Part of a small language model's weights: width 192.
Each number is 200 + 30 x the weight over its row's rms, rounded and kept within 0 to 999. Layers, rows and columns count from 0. The size before them is the row's rms in percent of the matrix's.

# up: layer 4 MLP up, 768x192, rms 0.0584, rows 26-61, columns 0-95
# down: layer 4 MLP down (transposed), 768x192, rms 0.04, rows 26-61, columns 0-95
up26,044,242,200,183,170,202,169,203,296,189,242,178,164,180,179,202,214,211,182,166,209,236,194,234,188,196,184,246,215,194,227,192,192,179,213,219,226,180,162,210,228,208,204,225,218,199,197,157,221,224,177,174,141,231,251,206,178,132,230,202,185,237,191,233,266,275,235,271,184,227,218,176,191,185,238,189,239,269,253,169,210,200,243,220,246,188,148,225,224,190,198,234,189,198,108,204,192
down26,043,195,175,223,214,200,231,227,151,202,208,214,219,235,197,196,195,190,203,168,130,154,219,141,210,244,216,203,173,164,179,200,229,190,199,163,201,213,218,206,203,212,201,222,200,202,209,227,193,203,268,217,241,193,193,226,194,189,217,210,197,142,193,235,209,160,171,192,169,161,198,222,213,215,169,198,203,166,205,198,190,195,217,197,148,287,252,147,187,169,200,157,211,189,262,169,209
up27,022,220,209,181,170,195,174,166,251,202,191,178,203,211,167,275,216,196,234,189,226,210,214,251,177,225,248,205,208,199,180,186,219,237,219,183,255,113,173,150,219,188,172,209,211,161,210,177,197,211,206,162,266,179,146,231,181,150,230,162,156,235,194,210,175,170,224,222,195,234,216,249,216,215,161,205,178,234,191,184,169,162,203,226,186,212,234,235,229,188,221,160,195,249,162,193,202
down27,017,166,259,198,216,164,251,161,169,209,207,225,172,174,199,173,182,202,168,210,266,135,153,187,170,158,199,224,201,201,218,191,203,179,148,181,150,225,197,228,166,149,123,179,172,133,207,214,195,253,202,165,178,290,204,243,183,187,222,192,191,143,163,194,190,193,206,167,182,177,173,150,238,202,162,162,192,187,225,183,224,216,203,154,182,217,208,202,184,215,217,237,231,153,169,223,214
up28,023,250,209,174,165,187,193,199,165,201,188,200,218,185,223,145,193,188,178,206,179,208,186,261,163,114,212,151,188,166,177,229,180,211,174,230,162,165,169,191,172,185,143,179,183,240,215,175,165,148,212,182,219,212,196,186,229,266,207,201,148,217,192,261,191,199,187,190,188,170,201,183,222,207,243,220,192,187,204,239,148,209,190,151,234,195,203,156,206,167,249,218,222,199,212,230,226
down28,020,135,161,192,213,208,216,170,185,185,206,199,245,217,191,219,243,225,220,162,238,208,202,153,240,251,176,233,166,177,212,173,246,214,214,198,199,189,173,169,183,199,122,172,229,202,177,242,226,147,195,254,162,206,203,136,156,193,155,201,269,197,218,178,182,233,197,211,246,213,199,233,171,204,181,202,203,203,220,199,220,228,182,195,208,209,205,206,195,184,214,190,161,223,225,192,186
up29,212,215,208,206,145,198,175,114,235,276,234,187,170,242,167,219,230,250,139,186,177,253,218,208,157,205,201,211,165,227,180,169,179,224,186,244,176,160,138,234,201,199,215,257,199,264,207,169,255,243,220,178,177,176,206,252,192,214,210,180,168,217,171,233,257,238,232,219,197,194,193,171,214,210,210,188,167,223,216,213,188,191,216,238,230,197,250,253,227,168,250,172,188,192,179,177,257
down29,225,208,263,170,228,218,246,240,201,145,188,163,188,226,192,253,217,220,250,201,169,220,187,144,208,187,178,151,227,236,174,211,222,148,102,203,187,218,205,212,158,241,166,226,211,243,232,177,156,253,224,197,179,173,209,233,182,243,232,197,240,200,239,206,215,219,193,194,217,185,207,188,130,174,206,205,226,187,171,162,191,184,221,255,203,184,189,199,231,175,226,218,231,198,211,244,274
up30,024,177,197,163,174,221,168,227,279,194,171,236,204,203,180,232,199,200,193,154,177,214,156,195,176,69,145,217,197,161,234,237,151,206,178,179,218,266,203,217,205,220,250,222,230,208,218,167,169,214,169,233,160,179,235,184,190,206,190,193,226,236,192,182,261,214,198,217,214,222,192,194,143,195,202,197,198,199,211,178,209,202,152,200,160,216,220,216,179,218,224,217,176,156,144,221,174
down30,019,191,222,253,233,180,210,180,165,202,232,179,151,164,210,190,178,188,180,190,114,187,268,242,185,248,238,212,192,161,182,163,221,177,182,201,192,191,191,232,198,197,182,166,186,218,205,166,166,206,265,203,243,231,211,259,209,149,225,189,201,212,132,181,178,210,234,224,170,221,236,193,194,236,221,184,204,226,231,171,166,216,208,206,240,148,171,153,199,202,215,175,254,199,195,147,211
up31,020,171,225,233,181,180,192,194,208,179,203,221,207,212,156,220,232,237,182,255,190,226,178,128,256,215,163,234,203,207,237,175,211,216,210,187,218,168,237,212,186,241,218,250,208,258,261,208,168,198,147,222,156,236,238,204,164,151,147,181,181,194,228,154,206,229,164,164,233,179,193,243,239,221,178,171,183,164,203,202,210,106,236,167,158,200,170,270,204,210,219,159,175,192,194,178,255
down31,016,254,173,202,218,278,223,190,166,193,194,212,221,229,185,245,197,244,188,166,182,200,198,242,202,224,204,173,180,221,195,250,210,159,156,194,138,207,203,234,237,260,180,240,207,177,205,207,259,202,210,154,218,198,193,140,235,262,201,208,228,152,217,237,215,204,283,164,203,202,186,216,200,167,185,254,220,202,170,171,205,207,192,246,115,185,267,223,185,213,184,233,201,229,194,229,207
up32,028,194,210,230,205,165,189,227,193,228,161,196,210,229,210,69,224,235,212,199,163,207,198,193,218,195,192,201,213,167,223,223,187,204,236,228,192,198,183,180,212,177,239,191,188,227,242,239,187,225,211,197,225,266,239,190,154,202,173,186,204,210,163,154,187,229,210,172,186,173,184,190,268,187,207,209,216,160,199,250,161,182,219,172,228,198,196,202,182,212,150,199,221,177,244,149,197
down32,025,211,228,162,220,218,172,153,176,160,266,181,238,205,184,267,203,166,207,173,235,217,192,188,213,221,188,175,184,219,187,178,202,164,247,162,204,155,215,166,226,194,160,244,239,212,225,202,253,225,185,149,191,102,178,161,212,214,207,248,240,166,244,240,198,204,176,162,229,221,175,227,195,172,152,213,192,203,216,182,244,222,154,225,145,230,174,209,198,181,180,183,192,217,152,222,213
up33,021,183,201,208,211,216,194,186,238,229,215,221,187,216,267,157,223,221,210,143,217,153,242,210,134,203,214,190,199,195,187,207,151,213,178,208,215,176,175,159,227,248,172,197,223,121,194,207,206,252,236,180,272,173,196,205,171,176,221,190,227,196,141,170,241,178,211,186,217,181,241,202,214,155,192,205,217,247,142,188,217,194,165,210,183,232,190,165,225,191,203,172,209,229,243,181,159
down33,016,210,244,152,218,123,183,184,169,220,250,255,218,161,188,191,176,166,157,258,237,174,171,198,166,154,210,197,232,181,233,167,177,204,239,175,214,187,236,188,166,129,198,205,162,194,215,207,193,222,153,204,168,218,202,252,208,171,240,205,141,200,192,178,219,178,193,196,209,207,199,203,197,211,228,178,180,150,238,223,205,167,248,194,206,231,139,184,205,231,175,251,208,168,155,183,208
up34,162,109,160,113,170,174,142,201,224,234,252,198,204,198,196,193,249,241,190,203,174,250,221,174,192,200,194,185,241,190,114,196,171,260,154,225,206,220,177,231,136,199,166,207,181,177,208,260,199,220,185,189,206,245,189,230,228,179,213,220,190,193,171,237,168,213,213,201,183,223,251,200,188,239,221,164,184,173,183,173,163,192,206,237,235,191,186,163,159,246,197,214,211,178,194,218,218
down34,154,195,253,283,168,238,135,180,219,180,205,157,220,248,238,219,235,143,248,199,194,240,217,203,173,238,188,185,170,229,248,198,178,219,195,215,197,200,205,207,182,186,190,179,205,198,160,131,189,181,194,205,176,230,200,165,205,203,196,224,149,202,241,192,204,261,202,179,179,224,198,208,179,201,179,191,163,186,197,168,187,224,181,164,146,205,197,200,198,209,191,149,159,187,210,150,240
up35,132,145,213,233,173,234,223,239,254,216,170,232,196,180,215,170,236,218,235,162,181,222,250,221,192,277,184,176,165,213,153,252,180,251,210,231,151,162,191,214,256,226,183,172,230,185,293,193,132,229,207,181,192,254,225,214,204,196,197,215,132,186,211,229,200,228,213,183,219,187,208,209,152,211,180,221,213,207,203,188,216,216,204,198,247,187,198,200,203,201,165,194,178,186,210,226,185
down35,110,233,260,180,243,201,227,177,237,201,146,190,155,216,211,211,226,185,205,189,210,229,216,228,249,216,167,249,185,177,231,162,218,163,207,164,222,199,233,208,215,163,239,182,211,173,151,182,228,202,182,224,199,242,172,213,209,194,221,210,166,218,233,168,201,287,197,153,151,210,167,231,185,201,187,217,134,235,200,220,187,219,164,136,164,229,191,191,211,181,157,171,187,204,168,149,249
up36,020,161,220,232,218,184,175,159,209,217,214,178,224,235,192,219,205,197,175,231,175,159,127,137,181,240,190,211,201,185,207,192,224,152,186,185,233,152,195,192,175,198,211,204,158,194,260,176,176,170,207,206,169,240,256,154,202,127,128,170,213,195,204,144,156,198,183,158,182,200,139,238,213,220,158,178,202,167,204,267,194,191,199,213,172,201,170,224,178,189,209,120,220,193,233,155,204
down36,017,268,212,198,240,273,231,203,199,206,197,190,263,241,218,209,204,237,213,208,189,203,171,201,233,225,195,182,203,241,175,211,186,186,271,186,164,183,170,219,243,214,165,215,177,213,222,230,243,245,173,153,248,223,171,176,194,239,196,223,205,169,202,234,245,179,247,184,232,190,193,230,243,175,174,229,202,194,184,151,213,228,176,211,159,215,183,218,185,218,150,213,201,238,186,237,208
up37,017,199,170,175,213,219,175,176,220,201,208,158,198,228,224,254,226,219,193,194,217,204,196,216,186,176,202,231,202,190,223,192,192,220,219,187,216,213,215,185,173,182,182,213,211,212,218,190,191,164,225,225,211,201,198,196,121,130,217,211,224,217,213,196,196,169,242,217,142,224,165,187,173,226,205,212,157,218,203,271,228,237,198,284,164,196,214,223,228,210,215,171,194,216,168,179,167
down37,015,160,203,254,252,193,243,223,182,200,211,199,198,168,178,193,211,197,227,215,213,169,194,191,217,202,194,285,228,200,189,200,234,204,189,220,197,211,147,224,186,182,147,190,219,138,225,169,181,207,194,185,254,218,179,242,234,147,237,191,253,201,183,182,189,169,201,193,170,200,194,222,226,216,174,186,218,188,233,246,199,218,177,160,232,184,198,152,181,181,173,208,209,183,237,284,208
up38,172,191,231,202,199,194,235,178,232,218,193,237,143,198,192,209,175,173,170,177,182,240,205,214,199,235,171,166,239,211,175,226,178,227,115,316,137,185,178,286,212,205,166,245,181,247,257,195,152,179,183,174,145,179,207,197,187,213,221,213,179,244,219,217,244,210,191,212,183,182,188,214,214,209,165,215,181,258,227,226,166,210,201,212,186,178,202,210,193,203,166,211,215,208,223,134,214
down38,206,223,195,157,201,214,189,187,217,225,186,192,248,237,227,244,204,185,183,216,203,179,182,208,228,200,101,232,245,163,161,224,210,192,276,145,233,187,270,149,243,134,210,221,258,171,199,232,212,206,234,218,222,178,194,225,204,181,218,229,214,186,206,194,188,220,154,210,246,193,152,218,188,231,189,255,240,211,186,195,224,213,133,174,171,228,221,192,253,154,221,217,165,241,216,235,215
up39,150,194,132,196,205,213,160,221,159,171,219,216,204,238,195,252,126,234,208,192,187,194,154,144,217,190,198,274,208,164,219,188,217,209,169,159,224,196,160,220,149,222,196,203,205,230,273,156,206,244,202,187,249,153,191,214,192,217,235,212,235,186,179,215,204,167,167,180,284,211,220,180,170,183,188,159,170,160,215,183,162,214,231,208,206,213,191,165,212,224,181,230,225,194,214,186,205
down39,173,248,174,216,171,191,173,201,199,175,176,209,182,201,196,200,202,157,198,198,184,171,211,172,189,171,232,248,194,255,192,194,227,119,253,135,222,184,239,151,212,213,194,209,204,230,158,165,227,172,167,200,193,197,220,225,207,206,208,193,183,135,250,175,194,226,237,240,180,196,200,163,167,237,229,212,208,135,207,196,234,197,242,136,212,186,162,187,241,245,205,182,208,201,139,188,254
up40,111,172,186,177,158,211,196,175,247,173,217,201,247,157,161,206,254,188,203,214,217,189,218,179,206,192,259,182,238,253,204,198,161,181,181,288,198,226,191,204,188,238,216,189,197,200,245,247,199,164,182,190,155,207,114,206,212,161,137,212,196,144,226,216,159,244,235,221,210,199,180,170,233,279,229,190,188,189,244,159,192,169,205,233,260,155,153,173,232,216,217,136,194,179,172,181,235
down40,093,220,210,168,200,186,203,245,179,276,201,181,162,207,205,228,160,196,184,223,180,230,202,237,213,270,173,215,155,191,223,221,256,207,273,130,206,157,213,205,187,196,195,224,221,190,206,217,153,221,224,209,201,178,187,220,205,182,234,190,158,186,175,196,220,183,197,210,172,189,169,210,215,143,192,218,172,225,179,242,208,187,205,172,120,215,205,204,222,177,216,241,188,167,254,258,174
up41,024,159,204,229,181,176,170,221,154,183,187,219,238,216,175,199,190,204,179,142,197,273,231,174,207,177,162,220,232,165,214,145,185,156,186,202,184,124,223,208,205,177,133,186,167,235,237,207,251,187,186,252,201,213,199,217,222,175,216,202,198,190,215,160,216,248,207,203,188,178,184,232,268,186,234,191,197,188,202,218,183,119,226,126,248,188,161,206,235,181,175,192,205,186,161,207,170
down41,019,275,206,162,207,198,203,198,245,164,213,156,181,254,186,177,224,178,232,234,225,160,185,177,238,231,188,159,170,223,190,208,231,231,201,220,224,184,208,197,234,206,222,232,200,220,173,209,219,171,213,207,175,170,152,142,154,245,157,240,236,230,225,290,172,195,185,157,273,218,169,229,171,197,193,176,259,225,180,182,177,294,190,168,188,197,215,197,180,211,204,234,211,228,212,214,209
up42,023,172,182,217,196,210,213,194,175,218,181,197,231,236,266,111,239,205,205,153,149,216,230,204,211,127,173,182,248,160,173,167,165,160,259,229,178,184,177,168,165,191,225,179,176,236,259,226,189,189,207,240,246,314,163,177,193,218,189,196,222,158,216,171,213,235,196,211,205,173,166,210,239,206,235,196,216,190,172,272,205,176,196,160,243,185,159,168,172,175,179,205,177,187,212,180,188
down42,021,225,185,195,213,245,188,160,176,168,213,141,199,185,207,240,190,163,207,204,212,196,147,166,220,236,203,188,181,238,222,225,214,245,206,186,199,185,217,151,227,166,145,262,208,215,201,217,258,164,161,198,181,101,198,134,242,197,215,198,215,216,254,251,165,172,209,178,240,202,197,215,241,177,199,249,183,219,205,223,192,193,190,229,207,245,201,218,214,217,177,187,189,237,179,221,209
up43,019,188,184,205,199,219,201,187,138,192,205,157,228,238,188,206,148,150,228,218,149,155,200,241,160,208,220,176,183,147,185,184,216,204,199,219,189,222,182,184,205,140,232,186,206,164,202,214,181,109,247,148,196,192,118,175,258,230,220,184,239,178,199,217,134,147,240,220,164,237,209,215,204,203,205,221,197,193,233,205,133,267,226,206,213,205,181,203,161,231,171,209,198,186,256,205,240
down43,017,197,175,183,182,187,239,201,264,197,233,198,160,140,200,217,256,195,207,139,203,256,176,148,198,232,184,200,186,243,196,202,211,183,247,175,187,222,205,212,219,184,211,205,245,206,197,192,190,159,175,263,181,179,198,175,188,207,216,228,229,244,174,223,249,229,197,198,244,160,164,194,241,152,198,194,166,185,202,215,222,171,196,201,232,212,232,207,222,188,272,204,168,240,238,226,215
up44,141,114,223,268,178,235,199,200,281,189,211,153,207,159,212,194,214,229,243,163,185,270,284,232,190,265,205,147,141,211,160,243,145,239,182,238,175,185,176,220,219,215,174,210,223,194,252,276,165,197,187,159,197,212,221,186,212,190,197,235,189,238,163,215,206,245,168,220,186,199,211,242,152,228,161,207,243,205,195,184,208,135,231,221,217,198,159,202,191,221,207,175,210,185,214,228,156
down44,124,225,234,166,208,186,225,205,180,194,164,159,199,243,172,215,268,146,210,240,194,185,189,215,262,193,223,206,171,184,234,222,233,166,229,222,163,141,209,179,187,192,200,154,173,167,176,177,239,189,193,253,176,239,196,186,192,182,176,206,199,203,238,142,167,262,208,211,194,188,166,209,217,199,229,199,188,217,189,192,180,203,200,131,144,177,206,208,211,177,162,209,196,181,194,215,229
up45,183,150,117,204,251,253,197,195,222,202,214,216,263,182,239,235,190,220,195,151,163,179,214,175,247,189,224,247,132,211,202,225,207,171,235,206,271,174,211,221,251,188,166,241,174,200,213,211,190,253,187,132,222,214,207,187,280,184,215,252,208,176,170,184,215,219,186,207,259,246,244,215,150,256,197,176,226,187,209,255,211,192,227,158,289,227,174,213,198,214,187,160,177,227,194,233,138
down45,159,210,195,210,153,234,161,194,188,193,156,205,237,206,135,231,173,218,175,238,224,226,224,208,158,209,214,262,191,241,212,214,241,167,186,167,159,181,258,208,197,174,178,258,194,211,236,203,200,234,158,231,200,184,202,201,205,189,206,165,198,215,163,213,207,221,213,226,213,221,277,214,218,180,138,152,201,181,174,160,165,190,189,210,197,231,200,238,170,197,201,215,153,191,199,213,219
up46,155,170,143,212,165,260,171,194,239,238,233,172,237,258,136,178,215,205,207,175,173,187,248,189,92,189,228,213,179,227,193,228,209,234,197,168,194,195,175,209,180,188,254,190,183,219,229,193,199,185,196,217,225,156,184,242,210,194,152,201,199,177,161,236,228,209,195,229,178,208,224,190,184,177,196,181,233,246,268,226,171,229,199,167,231,182,198,220,207,177,273,175,219,247,182,193,167
down46,173,230,254,185,192,180,228,221,172,201,210,211,186,192,244,220,252,171,225,174,98,190,232,227,205,228,186,222,191,163,245,159,190,190,222,192,208,165,218,154,234,236,215,240,197,163,160,227,202,221,196,256,214,179,202,228,217,182,193,185,179,180,211,183,188,249,224,171,235,228,178,242,208,245,189,199,232,235,194,204,207,226,121,187,171,269,160,160,217,222,200,208,142,206,185,274,177
up47,022,178,207,204,196,187,187,209,195,209,221,156,219,211,188,163,173,237,177,193,234,239,231,243,188,250,183,224,221,196,196,264,203,161,210,192,222,90,206,176,201,195,220,168,190,245,235,205,222,223,208,193,242,252,271,232,182,188,205,195,214,210,188,163,199,213,198,187,187,210,164,231,255,235,206,199,209,190,226,275,159,199,227,187,229,210,263,236,188,199,204,152,229,215,210,189,231
down47,016,210,268,161,180,213,249,170,212,202,239,160,240,227,221,181,228,166,228,189,234,182,163,154,263,201,199,176,213,210,220,166,154,195,247,218,218,201,233,154,209,233,134,205,191,180,193,204,250,186,206,160,188,183,208,197,171,218,209,193,241,211,198,199,169,243,174,142,182,197,184,198,194,194,204,214,140,155,224,196,241,241,168,197,180,241,191,218,201,221,112,197,188,153,199,225,209
up48,024,207,212,182,176,174,188,225,252,180,189,235,169,165,169,268,189,198,188,227,202,210,153,170,233,180,198,195,185,235,224,169,230,229,187,172,224,221,208,193,230,248,199,241,211,199,202,179,220,164,147,173,169,127,187,205,220,166,181,192,200,211,239,249,231,196,205,218,234,217,209,181,140,185,172,195,225,222,220,159,249,184,209,181,168,184,197,199,205,187,223,243,179,180,134,223,149
down48,021,211,176,259,167,249,234,216,171,190,146,178,158,233,177,168,193,232,201,203,133,162,208,221,173,232,230,200,202,185,150,186,216,194,166,182,162,215,221,242,176,206,219,160,167,175,191,214,176,213,237,182,225,265,225,188,216,208,194,197,170,191,191,178,217,221,202,231,208,194,209,174,235,226,209,179,208,156,171,178,172,158,218,179,232,155,269,215,204,177,204,194,227,210,207,211,237
up49,099,206,182,195,151,248,253,193,211,279,207,137,185,178,221,223,257,218,181,176,208,226,181,187,189,137,215,163,165,214,206,187,207,158,223,283,297,214,220,191,182,193,209,197,191,179,215,178,185,199,210,185,152,160,188,185,223,203,190,200,218,193,222,148,220,221,223,224,227,260,190,217,238,211,214,182,190,218,223,202,216,105,196,218,227,224,213,183,215,189,182,197,189,215,138,201,246
down49,089,175,150,204,182,183,247,291,193,237,192,188,212,193,230,167,225,171,164,209,182,177,215,212,184,291,205,213,182,204,213,183,247,240,215,196,188,252,164,227,229,175,197,208,231,236,200,254,205,158,202,203,225,166,170,228,235,213,190,212,200,227,118,244,172,161,224,240,160,158,185,199,189,184,246,187,174,203,201,255,208,179,192,178,153,247,209,145,158,278,172,198,231,174,217,190,169
up50,026,153,214,198,190,183,179,217,244,199,167,269,200,205,165,230,162,227,152,152,233,253,159,159,185,127,96,264,214,209,235,221,184,195,129,183,196,206,167,194,184,217,204,224,198,259,241,205,213,221,151,260,180,200,188,220,194,188,160,205,203,219,191,161,281,225,183,215,207,186,184,242,206,180,217,198,214,184,223,198,262,150,196,159,204,175,214,227,217,190,204,247,175,147,176,219,165
down50,020,241,192,243,217,236,196,194,178,161,175,156,199,217,194,182,170,192,227,204,173,196,257,225,205,256,241,149,160,180,167,187,232,177,182,241,212,215,253,253,248,220,214,185,203,211,147,210,178,224,263,161,227,208,218,208,184,248,195,224,191,182,194,244,180,251,199,157,205,209,256,210,166,235,229,177,222,182,183,140,164,228,201,209,176,188,194,184,169,211,146,169,274,207,245,169,230
up51,023,186,228,255,217,192,208,190,199,206,192,229,211,202,131,275,166,211,178,243,160,154,200,186,185,152,160,227,176,146,211,201,191,180,229,194,242,268,188,206,165,178,227,169,184,221,217,212,216,170,180,181,163,182,275,220,237,176,203,189,174,178,207,199,193,204,190,200,178,215,196,222,204,205,211,209,235,171,242,216,222,197,240,188,222,211,215,219,239,224,213,155,174,162,230,163,271
down51,020,178,132,192,173,215,222,252,219,173,215,195,187,167,207,198,180,216,177,168,119,238,179,210,229,216,213,158,209,224,120,183,217,176,202,216,202,230,222,242,247,251,232,236,196,194,151,205,183,165,181,187,241,195,201,154,187,221,186,232,246,243,198,235,211,200,244,147,207,165,209,194,229,172,165,207,157,136,208,209,182,239,201,175,160,191,242,179,191,221,210,250,196,262,205,232,172
up52,021,215,171,180,207,176,187,195,188,189,197,188,224,206,243,173,168,232,212,116,172,247,220,212,167,174,213,210,229,186,207,207,204,258,164,166,190,147,186,149,214,191,231,208,217,193,210,196,201,204,215,201,244,260,141,203,141,183,190,189,204,197,201,167,260,142,237,172,188,184,195,188,201,181,211,203,166,226,201,185,196,172,195,197,176,180,176,194,167,231,167,205,183,201,181,204,100
down52,016,198,220,213,235,215,208,104,197,191,190,172,170,152,118,202,212,168,240,227,236,132,181,212,237,195,207,268,173,208,217,209,217,222,198,191,197,226,196,237,177,153,151,192,176,172,195,187,216,235,192,157,174,175,214,257,199,135,253,193,198,180,221,143,168,192,136,194,233,257,198,177,202,215,215,171,180,200,222,216,200,182,203,194,230,219,227,173,195,176,124,189,241,180,235,224,255
up53,157,188,168,214,178,202,106,200,188,191,224,172,210,238,202,184,197,196,236,261,173,218,164,193,216,241,192,195,172,182,206,203,204,251,201,271,232,209,224,230,143,192,168,137,186,195,182,242,191,197,219,183,217,204,171,215,175,176,175,200,176,180,216,195,184,193,173,254,273,237,170,218,175,187,259,172,153,213,206,160,186,181,194,192,238,240,185,184,230,215,175,143,166,205,186,218,197
down53,174,179,159,211,206,207,179,162,192,227,151,231,171,223,190,211,193,217,243,236,147,202,196,203,176,142,183,249,146,214,222,191,195,155,206,234,227,144,262,169,203,243,140,191,174,188,182,138,160,142,197,183,170,236,195,220,146,241,209,190,157,194,203,195,210,211,286,217,214,214,193,226,191,196,199,198,247,220,197,187,196,194,194,134,173,180,204,240,161,185,189,241,142,211,177,175,220
up54,205,182,130,222,191,212,163,210,181,215,242,148,208,209,161,180,194,215,299,193,196,259,211,200,138,218,248,232,154,233,190,151,179,233,168,188,260,219,222,198,169,184,190,189,172,229,199,144,165,245,162,158,212,206,199,205,215,236,201,244,184,172,183,284,216,213,168,208,186,201,222,194,187,185,199,133,147,146,150,201,157,185,189,147,189,212,161,195,161,198,205,192,238,212,164,148,173
down54,198,245,205,215,226,168,197,217,196,194,188,187,187,189,187,150,211,175,165,186,234,155,198,164,208,176,260,221,186,207,213,191,167,212,195,191,149,189,173,244,191,242,156,173,201,266,232,181,234,147,188,179,168,211,216,162,203,211,171,196,161,205,240,239,188,220,228,191,154,187,235,180,219,185,203,194,206,184,216,199,189,202,254,209,149,208,166,212,243,238,137,173,218,160,256,155,212
up55,020,176,166,167,148,234,172,231,197,173,191,164,207,243,173,161,231,213,207,177,172,228,224,211,239,225,180,220,236,228,201,238,209,199,219,201,202,50,212,183,194,195,216,212,188,177,243,195,196,230,158,220,216,194,197,182,194,183,210,185,217,238,197,184,198,195,203,213,202,172,166,209,250,239,232,193,167,215,195,174,198,147,196,225,185,212,181,232,164,220,217,170,207,282,144,195,168
down55,018,224,269,221,198,227,195,203,191,194,193,121,169,203,217,211,166,201,176,188,264,189,177,229,159,224,236,143,141,187,242,217,183,238,145,192,151,211,186,194,204,222,116,225,175,224,213,177,244,163,199,213,180,193,196,205,210,200,212,135,177,170,205,195,203,213,175,179,158,199,194,196,221,190,173,195,264,239,207,172,264,174,191,185,199,186,233,213,255,213,218,180,203,156,175,224,166
up56,151,180,175,250,202,164,241,171,202,165,177,216,217,235,155,226,175,189,168,193,199,213,149,193,214,212,232,188,259,223,210,197,183,214,217,225,177,167,153,157,267,219,210,227,173,236,199,195,175,153,166,193,151,157,198,197,279,194,153,263,216,163,198,215,162,191,166,219,188,181,193,171,248,192,141,222,190,209,189,220,166,176,183,224,202,202,151,207,210,127,177,160,215,226,200,172,147
down56,139,224,191,205,195,173,237,243,196,245,171,203,175,203,164,128,223,266,236,215,216,213,180,190,196,167,168,201,148,176,203,175,199,258,235,235,203,204,219,197,170,158,170,193,180,209,187,253,198,218,203,216,241,211,172,190,153,205,254,141,156,213,205,179,257,270,217,167,223,206,155,207,200,187,198,215,236,190,156,215,245,217,171,244,218,253,205,249,165,189,197,195,168,212,201,204,218
up57,016,246,162,178,154,198,204,219,185,191,201,160,179,217,201,243,223,214,226,189,195,267,194,259,207,193,217,137,217,189,177,157,187,187,209,186,202,160,196,171,214,211,244,205,201,215,247,170,183,183,190,233,244,228,151,192,208,210,224,203,190,190,237,207,214,227,213,174,231,188,164,203,208,213,210,194,202,232,221,155,211,145,207,151,207,177,194,185,189,202,205,232,185,182,131,247,118
down57,014,219,197,275,215,241,154,139,183,207,220,188,152,230,231,192,178,203,212,211,196,170,162,186,223,230,222,210,158,189,241,184,214,233,197,198,183,182,149,189,174,143,109,195,196,172,162,213,231,186,225,198,176,190,211,220,224,169,222,152,173,169,232,210,170,184,173,237,210,222,189,209,230,178,127,223,211,264,187,214,198,171,184,211,222,222,244,215,180,163,207,162,221,175,231,226,225
up58,022,165,194,176,185,175,188,191,163,175,209,204,226,190,161,227,164,216,160,174,188,232,204,218,181,174,190,183,198,145,182,180,169,176,183,206,209,126,197,206,179,153,216,187,198,204,167,203,210,207,196,160,224,206,168,186,236,197,202,198,181,179,202,207,217,220,178,212,180,226,180,215,222,189,217,236,210,161,239,228,193,227,266,180,269,218,245,203,229,189,165,158,199,172,187,207,235
down58,017,201,212,208,183,228,206,203,224,214,200,190,160,232,194,195,261,150,218,195,173,201,206,152,276,239,196,180,194,206,201,196,193,138,194,228,241,242,271,196,237,230,263,210,232,217,174,209,195,188,270,199,183,170,199,175,133,249,170,221,222,217,220,259,172,241,145,193,196,167,187,196,156,197,161,193,184,190,196,207,205,265,155,171,186,203,188,214,162,203,153,210,219,192,218,175,231
up59,188,170,225,196,209,137,217,186,189,211,235,223,167,145,222,184,176,253,192,192,189,192,206,246,250,246,242,196,258,169,192,179,164,169,206,239,192,190,183,164,223,211,172,203,195,172,244,216,220,179,220,202,190,262,193,251,225,175,180,178,235,171,250,222,179,179,114,238,195,178,229,185,243,228,203,178,185,194,187,204,192,162,223,219,183,255,166,201,183,159,210,195,227,182,207,265,190
down59,210,209,214,190,228,177,192,188,200,243,288,204,244,243,159,208,197,226,198,157,182,232,153,154,195,175,200,165,245,241,176,206,181,174,194,167,245,190,195,208,246,173,154,231,163,199,201,207,156,180,194,148,198,168,189,139,232,228,196,258,179,196,201,177,220,245,200,190,203,224,156,218,163,243,190,238,177,249,205,201,208,178,159,187,177,197,207,145,151,198,210,206,159,239,214,239,193
up60,213,177,156,206,203,237,210,214,238,204,206,155,213,202,163,228,160,236,218,159,202,169,188,181,230,207,234,254,186,208,143,233,193,201,221,171,213,206,228,189,174,176,193,201,194,279,200,222,182,211,206,256,229,147,197,259,197,202,157,196,225,205,182,261,233,224,165,229,218,183,244,156,191,173,248,198,201,185,201,169,181,153,162,165,226,213,142,206,258,151,207,198,230,199,195,190,174
down60,216,189,199,155,195,206,194,274,241,232,213,212,248,213,214,205,240,190,207,191,212,198,216,232,218,180,173,212,250,157,168,208,224,216,194,190,195,168,217,130,207,188,183,210,202,162,164,218,208,200,171,223,221,194,187,187,175,125,246,228,235,114,171,194,144,216,191,237,214,239,191,181,261,232,230,204,229,220,199,206,224,234,172,169,232,224,200,205,243,230,193,175,195,192,200,219,199
up61,020,187,190,173,170,155,193,208,190,193,176,189,234,213,214,188,215,249,195,178,172,281,236,208,223,202,183,219,229,181,218,170,186,246,215,179,197,95,237,137,182,196,201,215,203,246,264,214,165,216,176,236,256,239,163,199,155,203,206,195,207,213,203,152,233,187,223,180,225,203,159,214,262,209,236,231,130,200,177,183,171,135,223,163,196,197,210,251,210,196,161,199,219,211,179,188,104
down61,016,220,259,213,280,219,211,124,162,160,229,190,150,218,171,227,172,216,210,250,266,128,173,239,209,221,225,216,163,226,249,223,216,166,162,203,207,214,162,239,187,204,166,200,190,175,208,192,256,216,242,178,152,185,173,186,195,176,232,221,233,170,167,209,158,205,168,159,220,243,210,225,165,214,177,165,193,229,196,165,236,220,190,185,209,208,219,210,164,198,176,223,223,149,216,216,183